Each number is 128 + 24 x the weight over its row's rms, rounded and kept within 0 to 255. Layers, rows and columns count from 0. Numbers have three digits each. The size before them is the row's rms in percent of the matrix's.

# down: layer 2 MLP down (transposed), 768x192, rms 0.0982, rows 427-446, columns 64-127
# up: layer 2 MLP up, 768x192, rms 0.112, rows 428-447, columns 64-127
down427 107:120159135149154132119138143130120114098129143131191115103126127150156166116090169129075114203170136141093128133121138115143123143115151118116119134132151119086124127146137119098070151136159159
up428 077:199122104121112138153102122110112120134059153123117147102139146136164152155159159167109100101113136141142136129104130145150141139158134114087121125104152135107115091120173161159089144125102101
down428 092:157114141122134149114104117153138162143116161139086138125114138157113135143123086170131126130175139105134121146112109169152145094171122129076088083118178113166105123098133147113124146101122075
up429 100:127071044115132095094144123152136111153144169170121153158168097163068135132137121101101153088155096102125134123113123131097138126162106101157146119115145116121087097089134127098149113172142119
down429 096:135165144110092117099120107099124106114116133121148122140171130129117107100127131128151140136104121108151182081144131093118102126144127112129091102149137126124163147105104129137102142129113083
up430 107:147147141159156118165157143108171163117089082108143142132131164106129113123121160140128109149128141148146109143098120138108125073105120148139134143096097138109129128147176133142138109131177130
down430 110:119141151097154157157145132183123152116093101140171123093152094124143086167125148121129082202138111078132156139129096127115150128089143141075137141071112156160106125163145110169105156135157156
up431 086:139092107094178143132162138155103138157099103155124117146116132134121111068103176168148148123128117151099147108111078131097131138171108166155149115133138138138127102100171170145129130134174121
down431 088:135160146209097115106097136154125079130137114137121113098123111134117113165121100093141151152094132128160110093143166161129135123118173125147105158139085100136109165157118123144146104142110134
up432 120:130130139110130134119154130122088119112091117121124136138153088097098117142147116108115171134108123163133158097111130147121145124152111126070152142145105154174137117124138145106184140161116129
down432 106:127155141157110124103169148129147112077123137121134118152084102133151172154149148159158103132111127116116131114113149108123123146110132104117091124136148113114138073142142134096106121106118133
up433 089:107131184096162128161131173132137107095124113129132134129191137178164087107137140108074141160142127163129162120131134091146128101107157072125106157128087125135067132102159109147103152095164148
down433 092:125113133104135116139124134162140099136135138125126104111112160084078142141156122088126180146105120148126140106151147095101132108103132100126112118116097154138124134154124144123150141167172164
up434 096:151116118103096131111146121144129126150109130123143122132124110125163105167176130109137121119129130143111102165085127157096166105136107084120165148130155108147155085153128143115110118156136127
down434 103:097161111154086096139131118128146100154106127142148173168090172127145131122159089127142116133132118124155099157181109133117113124149163152082096164128160115120122130133102156107107182160122099
up435 105:123135162115109117120142126168126092130129140114105131142158094131125126169140157136106122147119102127098153158093109182093132158106111125133116142130117146138151124103142073168139129100132096
down435 106:127100170145157123093145125105119140133089136136134121124106108150158159170152128096158115109131153143116161157112103159068099107140142134120141169120127109104142126142140106143095189134102131
up436 087:138170157104126160092093154172137135112150116148189203098162143121159132137164143112135119159148131124131142117127137163133079110114108145136112078141147083113091128129146095165122109141134138
down436 093:134141122111137117164099107110140183131105122113165149062176115145154077132148158138166126139109128134112156098169125151132117099113144143128105101162127105116104126098131157137157089121127162
up437 074:128127101098105132144106092112140157135143175106133117172143142106122114139127129114105135146121188126083129139181115147145146144139129141160101114061128120166124132137160091112123124138132098
down437 086:108158092171097122124159154105149140151128094139166123153139157174117140115158122122156093117126114133169120142089107149111138147142094168127112151136166153151177134134103140131176181085122119
up438 089:141095097146108098154100163161119082133126090139095104122145162140166102130135076126149122100142160126103165105118075125116123150147139099169113165073158149132108184129140142140104100130128182
down438 101:127138090086140072126128145140135098166141133121132127126126103126178087109139074120156123141100115099084096033129081129089128112109146138122094122097141163109154100107132113078117088101125133
up439 094:132109124125176159066124132107165156111106096172115136142077136117109152115132137128135121073129137123100107143094121137132117171187125104094147119155135116149137148146137180132098117138145147
down439 098:129100163132167140103119106155165137134109137121116116093123120158156143142144154124116103089093131105141139134120145157129118136121106169102152134156109123110134115130140151164127181120133169
up440 105:144101146145147105151107118114126118161119170118111133119131175125117141091143109094126129131152126119096184122124090147112120138105105145119170142110152107149086110120110152103121144126150138
down440 103:124100151144106156149106120102135178149130163130161149094136162138127078098167136129124136128107099125128116184134127167112127118111132156146103126128132140082131113121097170170110161102145163
up441 097:100124103161134143103129122144133153110127091159134138133095125158132084111107125127114162077162162104137121182147064126082083134100099152129135153136104104124119139122157161131123133149144124
down441 101:145077112131153126114107124120109113112110139141096099106079100127132104109154087124097100150143153142186080129135098134146139137109126153118148180134121135120168133143124186186122113140110068
up442 103:083157139163165184119138160108106085147140120140109130152113122133143129162122142101169100117161148124177115148113129162166142117121068128104160122120100115127138084129112117136126155104110056
down442 104:157149108120150138120101082100113132112142102140135138137127095100126137141148114091169151115098146103160066150125159139086153153128150137099114172123124126135132135122149158114128142135117070
up443 070:089117124100123143172133155079085078138154146135137110113117141136161135112137122133119130081119132104105141148092121129104149147128085128138126115100166113141119136125116099130097131100115073
down443 095:112099159111116113141144146109092101111124177123136117111101111152169152109132142137108128106130128155108133126107147155137128190097108158125134114119170142125148196143168131116110147114141145
up444 094:119073129120100147145147130129150124151119138132106126112173121130139145103148146122150144118140145136151140110123113140131166115122076103116139096103137185151166114097127132129123157154159112
down444 088:120171076119147158133161172111086106135110120131118120131119139136163129180149107076112108131126122127099093149170129131144155149129191101121095081096125127113136168137102147135100120110128141
up445 100:100098138158196135129166128136101126112152143118164135124091120184150130166115161086124098117141130112108139114113125141124138137120103144153101128094126130123149143100138147143138145192185146
down445 097:114145082149097136137128129104160137141120132115141140150106136111101150152136153125182172131129111137139120122123119140117110124108126129115148137137201121129129120122089169150116108132102160
up446 100:100149163099110152144145122134163146111118113130128119081133130143085127078086166126122146156138127110167128082139127155148149145123163163156118143098120132105156132123115121162132152108130158
down446 106:113127140139090151135123175118188086112149147114113148142128131105120188118101168125104122087118098126123152132101113123112158126152136104093123127082153125102121131108089130127136143130143099
up447 098:144149168131112133180156140135136122144102150136118082142160128163124155153105090116164125123185104142161159143147122150104161134089102146091118109133154141163195136101133132112133145127127098